Part of a small language model's weights: 9 heads of 32, 4.92M parameters.
Each number is 500 + 50 x the weight over the matrix's rms, rounded and kept within 0 to 999. Layers, rows and columns count from 0. Numbers have three digits each.

# layer 2 attention key, 288x192, rms 0.075, rows 140-159, columns 0-191
549545565481486450435496550582602333538458515674500471579356432539568543546503437477526547506376566478540511504463621596475513573589550511534527545404402416535492451585337456485490615420479491510417371477625465588571506523455377389467561520514565540458461609424525614594421478476399509521468413463427539346617519483535502471496381548546408460374647542557620526528479413446463568502418497418354575422482478471489534608497425511539527373394352410479476446388540436578686489420531512492497568538495412511439490571521476337514593491539535404499539303511568543516440468460462671473
482519343468474504370444505463467513485528505554469485558432474473554466477531413506506432603491530502422479468489555541519466546421564499439517541428526496564562509546521478484572458433474439491529537499510512479544560548393556495519560498549468658549421505535465584460554454466490501483535444492586592478600530544567477505531465495457501506554497546532541472538468476478465497436505606556477509537427525451480448538630492469494549429497436485602488429554509459469486498505546465493439469466563570483561463462554574514596555562376540441517551442559453541449516462386517520510
521549454530511475532381436444469499522552607542538552479526437442454428478411535515523468512431523429400537520433498583421598494478529495517474570505480481585543554548563402500361466408467530540549519469471457545530515524506503491459561546494478516457535508466444542437526517493485445563409565486456460563535521466514557417467512524499492504500503469482506520447525563474442526454533482503508503443506467531504589495520460556411454461587516610479497526520466523525449498463432537506562558470475448503441499538563493471524422464527470432473467499508482466583553527543452552591
576507595536469442521498483468469460486517409519484502518505480580521572459483516412454516503539549566462453440470465539579529488506521502449583434474546524561451535489432481515625512458471467510461432505544594542487467580538403520581556452517488429468526559502505560497512476503446497601534530541479433631520392484458481510529488466470451472472539579438558455444494549474580475566417534577463526518428512509579507493482515374498501510506512475518451411520510491468507521442450505505644554540483570436424482493548537517533444517556381484528481548482496517494487507533529506545
570442576564499540587465399523505567508583395468482527458578478574544571455515494510464592434465480550507500536466562525505419523475504435356533463544451523538423540529554530535552479482526520515500514495443618468442519468540440463526473406593398451486434546534539517525519426505545441466638467517534493539495507511473450428472494465454539433512460549435483454426473515518384480482652539580477569576410541435488523492522490495573484508508558527408554580543433564446510516379463492476484491545454464513388531486519504502404405503544543571479527475500518487402474522502452487532
463519538515506447347530502491531452545527481493554500578533529450529464549499433483619487487453397444532479450504461389460474451623483473448505489409441516567524471534489482362467526415487507532549534542471443534564471435539492458502495508427502443512540511497492535460452504535393587488594512415512495433480587494458422449520528558578491513558459481540409427509473523518465504492460595472499457499520442606523480472402499600533552521437508515481432535455407521475579512532512498478492500511517484550464481409484521498555467536446572448503472465541491558526489482438599535525
496478563424506486518489500526527509556539461538470556514557515542471485510481432450558364470488448453507554502400506435641528451606504507535533441526463530494453488545517566456614509416508566488529538526518593459455454442481493488469508502512552535456465480461474457434593545526532490562499514471546544474530583493463600441382506557461497457401539476542464452486530496512529477460503546529474512473553568536434489503529529475462441533466561664488458528527404465558522535430499429479500541462511507499554473564489447420599518558510485514497541445608521466518445459471554487399
455489585576537555541446504527593446497489455506498431517359416493536528488499417486541529488524438422497439535529511473501558427507497489551491548433482488415476506441437486537539507569578474461528375408546484395492545508458576537495518456517530507396480539566536512514510438445458566565568494480582437521439503501442437550498542482437594562551499501503572492558487522532509533597451464455488523525505469440492468465506513535488603473550436537421459551530565429601505571523481464407430495559513555519559553514512414479535453487491457536470480510512529446457501480581446491399
499553345481441539447426573548403520542522546538480423443589540573477521479350520411545424477457481434445585568500561600531571559598449480508504527504523514524454407489615502580488506589504441531482559522513408513539442440452482534504546563489567588542572525474558525491491567501482446515532455482452399407497493467518591678499431593480483477478462457517414565458466515552475423542546546405498468494475421526476471525539446579468490474526548580514435446470584508485451445493432474499525494457574489541478486452606531500536505556445565430433554431491470457450530495448498492569
464574354521438585485543453559482534564433572526521469495489547495478448511459534480490448548544519441440493512541483566448606466564483480459553568535591537532600468388485483429492566434452447550515509512525454594508499466491555550414592582460502430483553502491324504465563441474544499467471529454556476506570552443483517506502451467554406507512541465517487443512510445581593524427511490449506427456557445572484505471513415515420501485531558497460480496472577568566392476537501465564423461538491448498486441564536489523543500540448467435422483435481528457539537521469489542463
446537435399486496434562512481439436527499492552481525518498459490476488460458371502508416577542527452537463541535471487544560476470520485490550554425542525531557537475464406313465444473527414514575500523508497540505470614495455560524539565511569477408558488490395513461628517490507524690534573419523493615537570576493485442532546566505494469546630485515510476415510489557535549504374483467521490547486467559554508583451429479529424556468477457517517475468436555520562505494444399577514534455513472448577454481491481559541565477581392462523486488501509499517491474604568531523
512477527520548450519599505501623555569507498465471549544487560451498546508541489445434495495514493565489431444509518460422485482523449526531538459520418555529475481531411436451538597429483458441503475477546499535563523522435476485520526549463398560497432447533443407494473485506540527456512537600464465504557545561456421443473489458543543560484464430494556493512509454473546522479448510496435504446576492558418528547382481417486484442482515437542496425565427465475498542529580426468527501454457485521541489511460533479515489448582540442585448550538604462443484460421538473506
575457313449499582442477451514363585587490572522435574531411449435447459568484551591528427539465516478447459549495538556486563517494512493515487631480630477473551481503520573491467458555607550473475534489554439566451459575424481564466453461476489544437583487385494491475575511515592518569454423480544522425476480455490454561492410385493404531527474463388460477483466448530537502372486411464494464535465538504516544589517478450505487536443568521504530563582532514441473544507524533551477491500470529425503537535539447512517538489474595580453561511423496490564563454511474498480
503483391529568506497654431463547574548451593531418531568490475480449477458458456506461556549519459494474478517550525491559437526489520565366480502500550532388434556555502427438466569535554507428415553489484418445515452440475415522532405510492509445442502463512533412545529513466614433471423417512593564387545536507449486473456486557485393403551369550568573535419539586529475457486530437441573501502456583609526416506543570546469499519494563433449556524573517549512482528450507509574480511407546366532524496494554469498498489505537480530543580459543534511575533499470552473545
498479682524563428482435464478597449507567428451562587412501466476435490516512510603460561484476520577469445381536451551520386463479467576446462498534456494452527531577541498458491439416517622481492535496398622449495504543356481464469392433532448459500535533506530404630536560531490484455539424543609617489387517474519517396523563492525485454423436420376490518493536568491428394492479480562525544539370484451571433438496564451598539519435442523435507462465532482468550529486570464504501543512506586526559598521552484597497534528528561465520484564456400623568491522546490436431
488501509461371440516533473429502509374410509537467458529441487469540560466520459583510578480432466535460511478617442540484356441427508547586553459478427567492572507476454445409551440481509534536461437459451614519538499431484566432502446550475590511457515543576475457577583489464518524440461462399590596553511542502450457474507516504496535417610476588422488441385491619510521487480559553591475518519469431434470416410393451504563542396530395516566581507498563500474487562474497491539452412464526495583551558507466443507473521438536416459478549489409319492465511623532536476484
423450459467562565500503542535517477518513467474553412487481418446547491527444584546494505541537464430565436429439546488482443492480476482518459533526441447438510403465561577494472482592552510509438485426534472535516523477518563531365437477431488529505481474516462440453470500426469556478505524541518407516534626478486519626553456446512594542589484506474505517551513517472558505533459490447440472529441525494523541506456449522441436586474432406500390519474530475540460498556508514508459521581458393468488448516450536527515382498531523539399497482524520403517466562431470501538
493554459511511532434546477561437445530506548492479541620588515474457439512536361553539586534422553487483534451538571574531481564503492431462482455460580504566460512516494495465525460560501524521618509554564438514506423469530469528464544482526579440460486509523384628480538516574489480564499510488504576455612500585539469653455493561483539528501554497539438448470495511477493512422499449498481510461480482574534449545451524555542450535501513499553442531452589470539520446499565597505547474523526469597469437498491453532413540471453484488435627492523546440517500539463468504489
484479573498546489525384456535608495502479448459519502454520458461518507487565595537489568520516494458561471509511493450603459454466451463530475464560481544514513474550452518547463376596589498522512546503433472428471570426484510450553477487516375566561450526481443526496500480447560456543486573500506486575468473561506467509545510402500548483548459474456419490552524581528563453559471490542526483522415441494518516438467460436638472559515457481488483460499502549518506537599604498577518476581478565461522554529443536514474491489530447429502457547461516480538482539504469498542
547518465489481546550378458490497424507413454495479557477474446555520509541504627550563393539489511565525481513517494486505537425447443562501436536465431550554566443485449491515445478483510513505481489550468488437479559460587457472471578487373513464501516484585438537493535554460559517479489503451401417465538473461491472550434508529537540575563474439484444496543559439541554535536480457533525442444544510516508537471399470472554438416369519507496568539508462452551583524473568459476511485468562495458476584515510476427452403492519538506482433534462573406531458476525521529568
# layer 2 attention query, 288x192, rms 0.0762, rows 141-159, columns 0-191
568478523445433539564454492558543453533500491450492515524463426422450515602524472480429467397534443580581492511461589465519448540600521563469469419520491469485480526474524545540409470463500522573574547504579413410490400454458535442488461495414504480466450530523511536428505470470509516595497470479480580481351463632609484499454551468410443588507547431486551490454522500544588477500450510509443524495579399461501453444426535393462553514410520498462419442495470619513495525496528486483543540344490531426488608492517413534578450469423557552432454512459456478578514497500570491540
444546459512534569490532543562473399477389570485535406422507485543574533509563535510527496476433552502592512506566463416571452525450517447450487426394433539450503451537526495523544447492552545592483452479495518451490584286614531540455585462557466461554499524524566560547558509446538479519566513582406487463619510488549520494409534413514474545477485537452444389465516628456470558502416584457558425435516519515443541511464492566548472530501429563551543464466451543606547484602542462450556480588519382418483527526560371560424585427508474530462610451497503428486507596369501471462
405559551517513566600509501470498476491460540494590515522483520504542460529427497563562551432553542479510421578431444542475523513532523573557550531405479542450528493495518518520486473423538525522554551463500371489453525436393499480506505594456490507465560434490458572526537595436443544470395511491563498428493471502548529501518510458430584428456541502488468436487535445424484443437475494546431519488478444521477431495434535492503490494548422544508524491395553586558577553413424445562510573493546547516508484520441524560458514549442531554449487501547451444516583488555522495475
459489532506557448552449469526608415548457455492489540552534512464541506464428493590528489524525421448515511635469528559547477494435359496514561582516393466580518531486471524533508478510538542522452496459507568543610534461503451511441396573517620464417528463559467564525480535509452376448493527499488508523490467452489479486393481479542464613583463504584507477547456453503516595531455490447464464385496493560571416532467562468460452530537532455443517548515470627543578503599380541513466515575458520475590489538553509546433485538435490404569526506473568441481504527473526511404
535466450366518469536476458505493520494475481478419509578518438492482524581482478447409469593586452480435407521555608525538503500384563476504382525553493519470386506470447486522515503532479491492447529530584532476442508553461489487434515525468476561484425545473419447539470431494552497518497511541508580554519429525464617601446513551463538550442519487446510551584606453452477477452482516507461447442607538430505621480538520489534429467468474481576472515485487535496443424567529495472566462436522490470472643560447579403499451526516577613537533494513489517540500524444374516487
462508612518532486498390482552542582500613487488551420505555466499422573450501521543496583665452548522451429489518499572297469451473417430498560537495431422447521464457527498553475491481535502505519468429532507475431496519501574561465498487571477485475448588476569477526475455514500415447465533602550466433433627540438548442599510560425475519540519491483545533509465546528421445538657552485491481508525506466554517507512496527407487557523513515483442478419496526511503526473512528512472497540467435505455471403527456515509564456412459502420612558547423507502492560553489521477
558481508646550405526510473527459490654552546511535553417472605460500515508505596486506503459552420482500468547428485502532495595488469493441483424457519514547524504551478504472438473480434510547495587477464399669356510548517461432573565527479509553604545507468466476566504667563506484485485501520442472517553395402394503553480503494579428452523578487491601474484506510479519489474584451580553561385521434545481519499445431565426453508503537499516519642537463432397586485520520531493490512540582455508442525482517537561499479518520465429503469471559564405579455570521522519497
409439521455510486433492492512536490536445495478500531534512454536562554514499538511413486555517487540485509423512525450562404499507499479517557538439553525471529449466434516471465517520550473505513505470461597582527589453512555422493540454520418536491446593509510458480446347502483497607579449489538558488466501503396506556418513424486544514577503527454512451549396470565554562500532452494516451469514562435481544475492516522464550501430513477461547543552430587517523491464499452452548461558468500494447556484427420405505473465523506539551542499498524492509511584447461518511
419508467475500556520478469501443499476484509483502436456481513510538599488563427565380483460443535529510543465621525453500454512456529481543497516534562533454388515519524495476523482529578545491539560533554556504474488448533489503562532504507494473537511524489521505526455524543594432522512517534494524547557552486540470589470519503478574432385487452480438526521411495573476552437491503484441472502529450417458484484528511501586505530413446563484443473485521589500467445467506466389511530484526527491457492460503524465531604515484533550500511463449498447410507522452458494567
470496540514480549527426566546510540471421605527538389538555481510530459478494580426556469475461443533377484471589459530428505460414540555550532467448482552514477433450511422598518471444481514469448481483519351489341484424399515527451592458431464439541538601482454525516545451462577466444447502546499430506528515577601508557594511508478460446475484490490516449482525483494501516532589546466535489478541679516491556490471464527515493482520412378581559541614546432507481509562550473445581441419539481595454596501486439468547535461493551545559513537480571462522527488509336515537
552523472480432542538530488476443499383543533514492487454489501561524478500573438543545527452462548482546589518564500550439490454503600575594476518493575457415490512475525555565498494489461532616547457542589551455512434573457497469522454510489606453532538455502508569493563521506517500486547420475499536469520542596614556471572492501446430479405528531533564586506548595567439430415515602522529468534442450433545490441592576521527558485469529480490445484428594491517489511453473481550454601438515560551484546560486550431528546559490510470403619517528442555463532469578534480508
407456574575587530453459512474532484530500559499590484446507485419526609413569521528537493484432428437481548464588567417546515527462432561490513474535484479464446580380505538444483476528640507509543527478446476514621463503466537486556595449482467458516544540631596547531443433502609446467574572578529523510511592492562480515424494478512517439456421505566485500552459489556441497633526469437505524581484504548536380515396482546511508527522478498507444497573495504467438494523382541423447504509561562535342401437517549563511513437535473500503409488493468414494463512529526485488
647515532556522495503497548502467521380508548428467521554547462508557548496500477638559525493568549470463528450427455531489510486542430501549569527490500441497535518458468487485545462481438516441502470511487592522568483651521526516433423476572553505472484474522492548471494327548467552429484529410473456518445399426462472537467514489528515462594442556511461553370449444465546411379449518468517457517508473554617533500480495441447520552472489472554439484552486451499553531528436531448495526498530506468469425454559487494560455497493458408552536590550507539524495439506477472492
508558499471519461478562522467484538474522503492539467527504412413516540510490449502466561541554491465525465514445487472547595511523506460487473467518525492536492571492501588517422505512475451459513462462476453519617443546435459464465503599453441521442469391559394578451520545458467473448503526439503490467486436499522500536493498544491431527576530611500496482461491458366506520503496415458545551541525462536544514485449481455456453511576476475532476465535524448473546507581471580459524432524538537448441437498489454590579477580467447444508531522504501486516509455462565482556
522497547542462528512478544495447430456581529490482492568441527480602538518426564497537470454539514519577482453453458547548558531544613543466418423513542507530417507569430485489466495427451431503499547483495442422509516538555361523481487536480550443516611415531436441470553488486525571508527550491437441611518429511571512414621544470491498502442575471525515526473506524391648538477453380521519512538418543527588511496495474449446468553506564492395495372543537369528513461524575478523473509438498568560496434517519478507513463549493574469543534463536561414513505452582462522613
497439506487467444459496481539563437647538472552389513545421630486402369583507496526451500612433558486489522443581580554431454405460521506478487485542494563475570485543547522571564539457548555553526485503517558569442507502479501493392575524483469397548579579476416503483587517574563543579522550432391599570534420513439547536483430584555420475411489470501547521553467616535501541452494530522587472512477448556478493446521489535547600465427501595530550525527601545375404554452485481495413548479512534457502578576544520425475449525492484465422398477445517604530478414495404493451
343512528444458586330480506506486550382354521470552507434554572509412524525471592503550398597563596499391486433561468517491501544569545506459480539587575497477542484435494487505390493502453403459392568476558557536446555519492542565587382500480519494530518566499513479501529452557502521571543369430538470510586534499503514598606516516525443390628388525523520415489535456564609530575460507500484513431593524563438545554510460514407542492655512439566471514526396531487397476480438449456526469460494514510481518531497592440478507537460461441515467505532517506506497564498520497463
566533460415465557419507485584538499567508444540510481492499508470482391527530536418577502548494552446503574437509494501443551513504589573427486509504595523446459422551491430399384509473542598524602507484474584510482476645473406535474545488489471452528517478485411540501541510503479451453494430525429457579649423543516537492585387460480427448402627508465497520497513568548458573559439483573462463532472568455504576479564439380526561426550480554437472471574536387446485560554470457482484547497557482595454492527450512547515540557451542500454502464427517534444494452464439516516
443529396468448565509549471486543462521465432505510492505483495455531522429522448486497504447441531535517475481621522521520461539424568548589508497584490510399408455511557484486468486521559566589553457444586573449531473553417521495491560520566466481448571533469532549588538502518539474510557619532468538586505524560511506444499497565534579436410516499499494587540491536545472498522556503512486442503506488427453435535504535533534484487528478544503460444447492623435481411527456518502505512508469535461486476557464528424449533455488511527545570429459473450456499558545523494622
# layer 2 attention value, 288x192, rms 0.0695, rows 128-144, columns 0-191
412544472493480577517540465498493572484494525506547437501494523546507522534464493460525460481479563494539518515543503540468502558437496502543512454421468523498498467473448412564451495565461503471584529464554504486596530444524536515523569537437459444474521472463469511469490574530491568531545486544471529474479491526500467576447502491560544496479521497542470604462518531506458444539486516511506552492576512435493523488581481428558515526492343480447589483463522500403542499532480448523490501574488482519469439457457685542450660439540513442500429529556563553522486394574510494530
534504481490504472600453463542478491506582547495552497451487444555549468486453540528391474547441597487509492470549467439470416480570419535506475566567478478569519517534435469440473465485408525475488447541427555476581468490499503496436487492560605540474448522496550458487546519500495493392447520567561502547481613548538523498476497479515534614485547429467456464504508405513506570542484512474519425523521486458531497504535522567436455469477542429506463504485539490517539555612515487492551541477489366525473508483567485495452521479492594512514483534483444465492514495550534506656
574526404493492518411583485522446472451486442503519471479487507511478624497471446434476551568579482481549509531485515384516559446455396493475466444506448487563508524507562473459547493588638478411488440561432525522514481408416488503516516574500436506457484625457451566572558589485510534477506528447519483494514497446454581491541466580432511418487531474556472598501443469492420618495376561494509526415477480433449486466575476580483443484474530548483381511503443445415534488454520512493522525541501496535595551520475497448470475619545451515475521484498489568422537525428431487497
504524458441494532537554477482460560474534498509513475379563450555474386475520536438525507531474451507474522638476555506476458535523532542437507553473557481557479523480451414457390512477496590499494522503466457504534490489508456518478514587385497425452511492462528462520473567469538477514460559457496525491527478583429479499499488551504482510514539443550514434466489484507439503467489508470500493509536531453538600498531521408403522487517483480698426503529405477505509510420567466462566528375461486562519555525533540525469379482422454503440508558498487446535518475475477505617
466491502517547500467514506606444537499432562510525520476499484523588528488479486512563594557461473504514500454401504413537528445508457519476553467376496503471443531566524581448475471519596519450480502475456549604496484481570441484539498490443479544440483526545493612430497556543516495450508492477545439501548559383375642495557515490451455434514501584464501402507534461509472475473467587478471524509509626493524488507494476487464442515511490517452432504522432437522476531527433624499531467536466486447526394543459493509482477513513479570439475537488514483482482529434449515514
413495496496453555524482563511513403459478578489502401413495420537529415474441550490618400442564563470498442495490457498389496469431444464501475480460485492481524505467472396498543521492446494530551470487524408464536466452507535492473544401514461503464481401486490412488428543482491571495482461524502482524551546477572492566559486493509437516526510534505460453489570443599445428541442467519403515470527488573454501455499448422496495545531524539387495474462482544523483494471473399505555502524515441524501431486469508519590463503499474479486603460465412464509470494484599505526
558494449458502449490525473498457467454531529520475546606517594467438437512428564480466532539556505499520477507439450543476585487453543447540455523477484488452452470529484506579465499459487519420524458453479429461536443554434564572555517503437524509494571572511472471580451456515473608504487491579465531466440486498564468509509483543488502549550539495459484552479472494526507544479526494496466572515564571507490447563624520511489473476449565460483549537379516577493472523416536617444528520533538423468514489455478504494555512541469535479493435436459537440490514553624551505456
546481467381510431524516485533490595539496497512494491436479558509455403500472501584461513481423536463484601434469515527570525536550434496533546561524514531527424459475481618535418499454487519451485516491501547472624527411529483509483433508490430548483472488526516393426495540459484427481517482539520530518425492432498530496421540508532516506544519490399456531542458513465470482378455464435533514598570443523525527525544477530406465487482518464484598483401475522481443525510471521550415577536615502462529486504461496432511491523480451491494557545502468492515455493480532496481
492425531499609425507501481531536393553547533518497463448528520459483537503458479479604506562558480476564465661373462567552450429489525334543510568500524491445510522535481492566553518514507531548457539411564395524563492488492514426447464496532473457433574430535563553489464371507525492528480516585579532490543534497575525457557511521425573425592542541472554610516556447467517513469546461500477557467469500492463405485521511595423471509496567467432523529475429518541498565443479596422421520498482512551557456498496510500513490638625392547489544520481510420527496517517516482358
532464499520540497409527483581432458479479478521525505480588504496493520531498472478611479543588549486526463500528523433493532486505478529493494518466441506589591447496513577614468497575621495566450466488501529494698513525493553491508491500614374532503508507486540609515540379491542551518587559412496473522510518531474455417540479606446529515512496440509483575505442486525462516528477468484511518509577395533495440463484467565441432526501586574369436489519543487463470563465484471438380457510539503545546473443485493468558533530438489463519614520493472411511508499513441494625
538445474508461513433448501548466482460502485500483530527485442553480484476465533461532465480426528470528597478525513518487486436526505517561549517558512482520509471511534503538432494473456584496517496491499538514525539571516490457491480418538501487457460490493569506420444472455528548547567446443529447495478526596528444548488507492477612474464550485557528504449508443479493511472550464519438551555473518415464486470485492485520584494513459489456529501491483464472470618457490447531460571451508454483368541481534481487538432524527520458513600551534456456484505605485534492576
568428478454511505438479548505570548462445521472469490570524547442461461517416558533593422435502533481508495579499488543508500443536447555575558489518611487485511481490427517508491484504446450535455495517580449504477566456530459507434443511445489485517551428481463422484428495437522518546460507518535495482534574546496487571563509420521542419505471526487503461488541532540477455546494473501507595511543472508468387525432501545474531524494482462493524512490527426417448524562507441432424595492542490489426437483519588467504517509493494367518357511490511530512505456549652488549
492471564506491502574476489524489472548487513486454478477401522514510489496474499562485572492574554503475547585527484477518506520495501549523501542462483485497546554479464452497489443539459536548436472551534444487363479553549401534552493410608584528547413426486501508492571525498467488539497485491531486526484451498473538526482492516524444479492514486465418445541598590532459496445560479514437472538481453507462535532454507564471531491459569494503593457463538591391507493470519540567612506410515489545527564487497539503516522434501523416477504458483530483557495532554545489549
457408453430567439481506441549503459453575505476513516472479481507525414436456488567530504474522578542540409516459476578432418526511469542468518464470484471506558501511480578464478489410422496521489490468594527481505531395548463488410428433487507622485479446483533547505453487478479548483545478461547453520555550531522375543580509531461394478545536559497447532509547387473497482512402424527425577490546518484514522518438490474476492443436482462517495466494373530499530463498517453516527611441468467504587527513460470474517398537622527465465642528482459576512513603484601505553
568481507505481462539450471547617499534511490507515503474568527457520466482504516521437587541483450489486440524573509475516490478486400575425508509525491475569535497473433510544503489442409495511517460499566613488555439529547533469546509464562530535478509510463543469443451543543535503518558541580470523508450489496617471492461514615551530495568508511486501508513534560553449496466479473496531513467583501497491524458465495582545497542440594469508472478564480558386517533550567495556569550544513394520509444501565533535569465427440497429560452547463576547557503434524504499573
393428546483543416482460476447481450491574502517493454379585509468478503479522497498549508483508491480503559534507503540557455468588521418524459518451531460491493489507503432568441536466403429560567539517501531454605475474494521454457479489492468486447540436482514444505453448508486577594613519472581519525562477658481426480555505606496509495540515474501564484482481462484526478513577503481466560509459520506474448477481517480441592505484478480381494544594486613637473559484470413463519488443480448577508578495435464520523405547476399505444538483452406468523525536566554495499
542500510461496525530506420491547531448416528488525494488535595485481482477502496595398487394545575490520399507513485527509577579504532547561535532521544506516494466488480507461424487574405423451569484535503589463625513475517621496543468561468470576564571502551399456501493457488459559553541442459502487504479493491430375565461515474546541552566530455473592524516493512513552476483455518515542520502569462491522554538581532468364501531562509511383534534530425540560450490519466470484448605475493503523547491475385563485511446481477542455448434481443535526518475550561535516612
# layer 2 attention output (transposed), 288x192, rms 0.0709, rows 128-144, columns 0-191
524450495531487497526484499494561482485526501521503535479490513454517468482513525479499457523480489409458542484488515547497463524580513548573528488438435560488512484455456528475516462490520542568460530513554508484440519512493482504521521468503503523507513521438450505532456489521460512488524500495461497384523521518498493576511536502561480539517531434522492416465443505508501462434459483434505500517550490536432565477504453436547456488508573520631514498466516517508517432495622513485435493491603421474512456526539477474485486430436487439447518568581473472561457457498559691491
655530560529487624509592520549499542481415528549488505465584496486581576494407416459517538449549451506511477542554484515518542504484542545513424603445463530498583559506548533490417464527527390487566534493462478396506452547510514496544490455516466541498466561481489489570414483479562424605596423462559533543469506528512513525526546468564443469390502509488442495519460546521483510419509528510409594506542544486497461453543509529500547498512470496515456426431514433493475491525507528466455509458488599500530479557489525604463472502619410507445472526491633576531550495575568617494
494456410470494567521471368533521551649611322540522544467522521520510479509466429499605527520561604464466524443561446457471584536484508493498488483515572491549485527474506496495480475490545522523514547489478453475545495584486474540529509560515430451533617437481500441439619456541552420543558516437445486457527508457493515453456463474509556486456477530507523484567522444479508537541510492425486482516484548487478519535571518502466480531534525472551446640548490541440561495509479494572448500538462482510539458554495422487484524535550485541465454564483469474437575459492485601482
531538388517511540493426448457558554416475558569602529536636457465511486472470430467551526540542597438569525496495523524526527461531550502430435489518532558545456497493515556479451479487518466460522545442543530495482478524613541537624477506504514476571544569417416509557457439501474442450505535531507471566484434468562516450417522453472474584441542540418452570504493509506456464511543488544460508527527536503535532515509569455443489564619546517519498543495553479489466482452483521503465558508565485493538569438512468575558478554576420432504495545559495542546427451553584536505
470543519443524602463440460562474520519476474474523482525484519514509408547466435439558513377454429538573486481538565501498475521496585484443459438524498583466493486505534454564557471428428474456534506428484478467459498465449422432578549556466553512461554440438453572466533574531489550520475570540475511506519487505518536362532525473505523517440548552539514414512522526432499479557471472537457415404456625512539445484515434474561561447500577554520471509564456562554444535510507475576445441540512483456508586491501406539491497528572587530495489630527415446472518451455485547415
470512466507530526500566473473504513516476435544485488527479506483457510545578509461489514478513420484449509541553600545480544501498476486526616536559462515527547500506452513488391467507516548523548491520471576454467485397534528490553481423522516495461478551463510435465433488544443478544430462539597496500530549546551514575542464514514516475440503533501432514526469509490424473447538459510444590525495500525431491531502445564540497548449503514600542508478541484494462497504448577486500547485528514450473536442608488508454433454541543497500543488479500508553456525469523637542
466515514604447442422544417430512483508567549591426600485499547447450489419480439542520569502557467533529500472430540555451551548458465552517555534540564416533498496492522572408475573473563530562438558485378524554449519539466513534478466577469475539512524489531553506449552494480507440499509523516455508515538531526412462534538419545508540537522499450519530556381571458470525527460563511496485543575490494539453494501480555444482434468539456460496520468477543467423488551494476494570478429538452515579541499517433576463402513545423441504559459439484426517476530534582487564474
590525481587439497395535555522458397446467512552616452581460435458496408407499445479546517528463547444541576530493541534442472592466516540396531594493480511467498406499556527485506483448560496520496465416531427579479524520490457520510492474493538634478529522490494502506532471458558566462517461500563495503582467560519584471537607478460459512424502456554579433418594489489424511552429508450538500436494545462515494474532504433488505451533498509516575528472495425465449526554549453459464583487469544579510588548615507463416450566476430484490504534465416508451534602527506554444
481565564444491456485444383470459470488400500432523531541479476437498535412596369569484589474521459503493480539536476500556493544495515465568476501479533511503525469568539552457616587470568643569489499499544556530421528444478470474497498555468519557504475526536590477557520554503498480369494596420558516483484568513536449509503484523437550461396565435524609506495566510567563565545482507655411471533451569462526438479548593461568467516480348424491540503565466530451427508439491496505513488563437486508486546498489564405488489499509484548521408420518473451448536570467481256460
529482452473535507480461434462390464545473380482545606562521542429499471476588477531564477481514499431518602418614479454500454493458466572509490492525553526567467447509472549434492527532595525520538624514477417562582500568528489487526491568591448510474437437499605446585482517516545458521508545416519442464513520471550451525437415496473480472539462575469590469519481504506570580502448622476495549591384449461540494562559431531508568448502496607581479528550561515436459546540486434488465541527427455563496405506620486528494480474481553432500410553434393523429553530503548512565
540395509468513540465558439439486544420447405493475557504558432473539505456519474503526443528575520473482482579590516487514625452408570519475526496483525604531470503459475425470482566538467475600475524481481462479435542525462501477551425415425516492557497492489510480528419497482542513521536418517585446470489515532638454472489480513532510466452421473444509500497479549510489426484539517582507492573524499436475557548444485540527561500480436460552537459600524470487502488467485467441500495494560545520448465496450523510545465463558552433502427461472444512440532541500569504539
509490588491525482524593411556497455473529437523545487478480470538524565446612548523509475526428429534467478518468509553468504608512498617580574485427574510495517478442394498538451513425452515544471568469500515492520531390495449443508364432481490555509491542601526540523500486487443586492517472414519522378507549431548485574469490431549518461468493441556480443413553469537523411539406407457612501467502425497471506431482504481472430526450460514514521485470498392403489431541518529482538469522528511535469509469579453466400538546521506480523479444505431477604491488558533390495
518560549469488463524518644436483570473472536556464456474461545517429598573600540542515510519534450551456430491518527475502440458458472466519507478554485511511401513458485458506455546422525550494583434494458495478484469379475494546530514496542585492485518524507543493482411514485522511558491463477519516438480488469472560547521542458439458457512481540540518529489467505521537443554494547463484448477515492572523436449480470542504435544383520439453568469446463460514519529467491543418530488447565561480484512524527460521402566532481578509450542428560518590505483527508540555404
570510491513552466481605424461536466416395371663468439572501468480478577466556606472498492472525470539497498543539556479514562491531463515528598512565564481453475530506493474514441501500460471502520456418440559447466519445462514519548452402440543590464459558500532446494455486547505489542534550447627516460477574447511559451480534459535564528402509504548460527482522480620467451542515440492515503518540526498440512520582512558511475537477498413494568516539420484502477476523425470501422561501482596509479406475587495449489476440587442562456356526486511468530523611547509510501
561440496494432423526546549494504506525430520570568495465519533550560488397553527558527466525493471450499528506405540443507565450543514523422413517548525423524542435477502478509492522556574476556583546522518543530480460438525474534487561478482488633503402548523558566484418525491517461482549491405472519517515500466480458566492522390521505549528491486495428536490522548499526565497563571407545502499506428584446482388534477468521506466371450471494416444510528523487500480556532501477508474455529534488468406565494529492395441529490484537478481475498499646549510502529539447454
443542556459502500430464431433500444395353564570457531569535497454514526399536443556441472513517545476468509503585524499455500507479493452468529481507592558587467458605581574510593584564508556505451507550502518557454531484552515491535499446469516504552428561510585491580400491535536425491502558534544518503442504520558460537456508538474543572467471541421464593521472543582525515453531491545513503516510497458520496578489579500484464504513427493473518445524514470473380542458546441449489521482441458546487513526499576438580449434517459452441492441474534492497444629547486328537
464494609573572460393510483515533469521495557634614507522410493457432494432455482432447471447479500406529464521469534549427470582520494523534535522508610458504470430548555534433523493466492495473434450550447469577502496473454530535524524469425543604542480466495425568568483539477473517499372589506477450498514499552414542631450526492521537572540442452554545515518544504501486481490499520369617485408389373470446444490459529439470455447500488613501555532464500516537491490494586458470450501501477521578482444513612573511523545552470530523462533548453549534518466563533589557530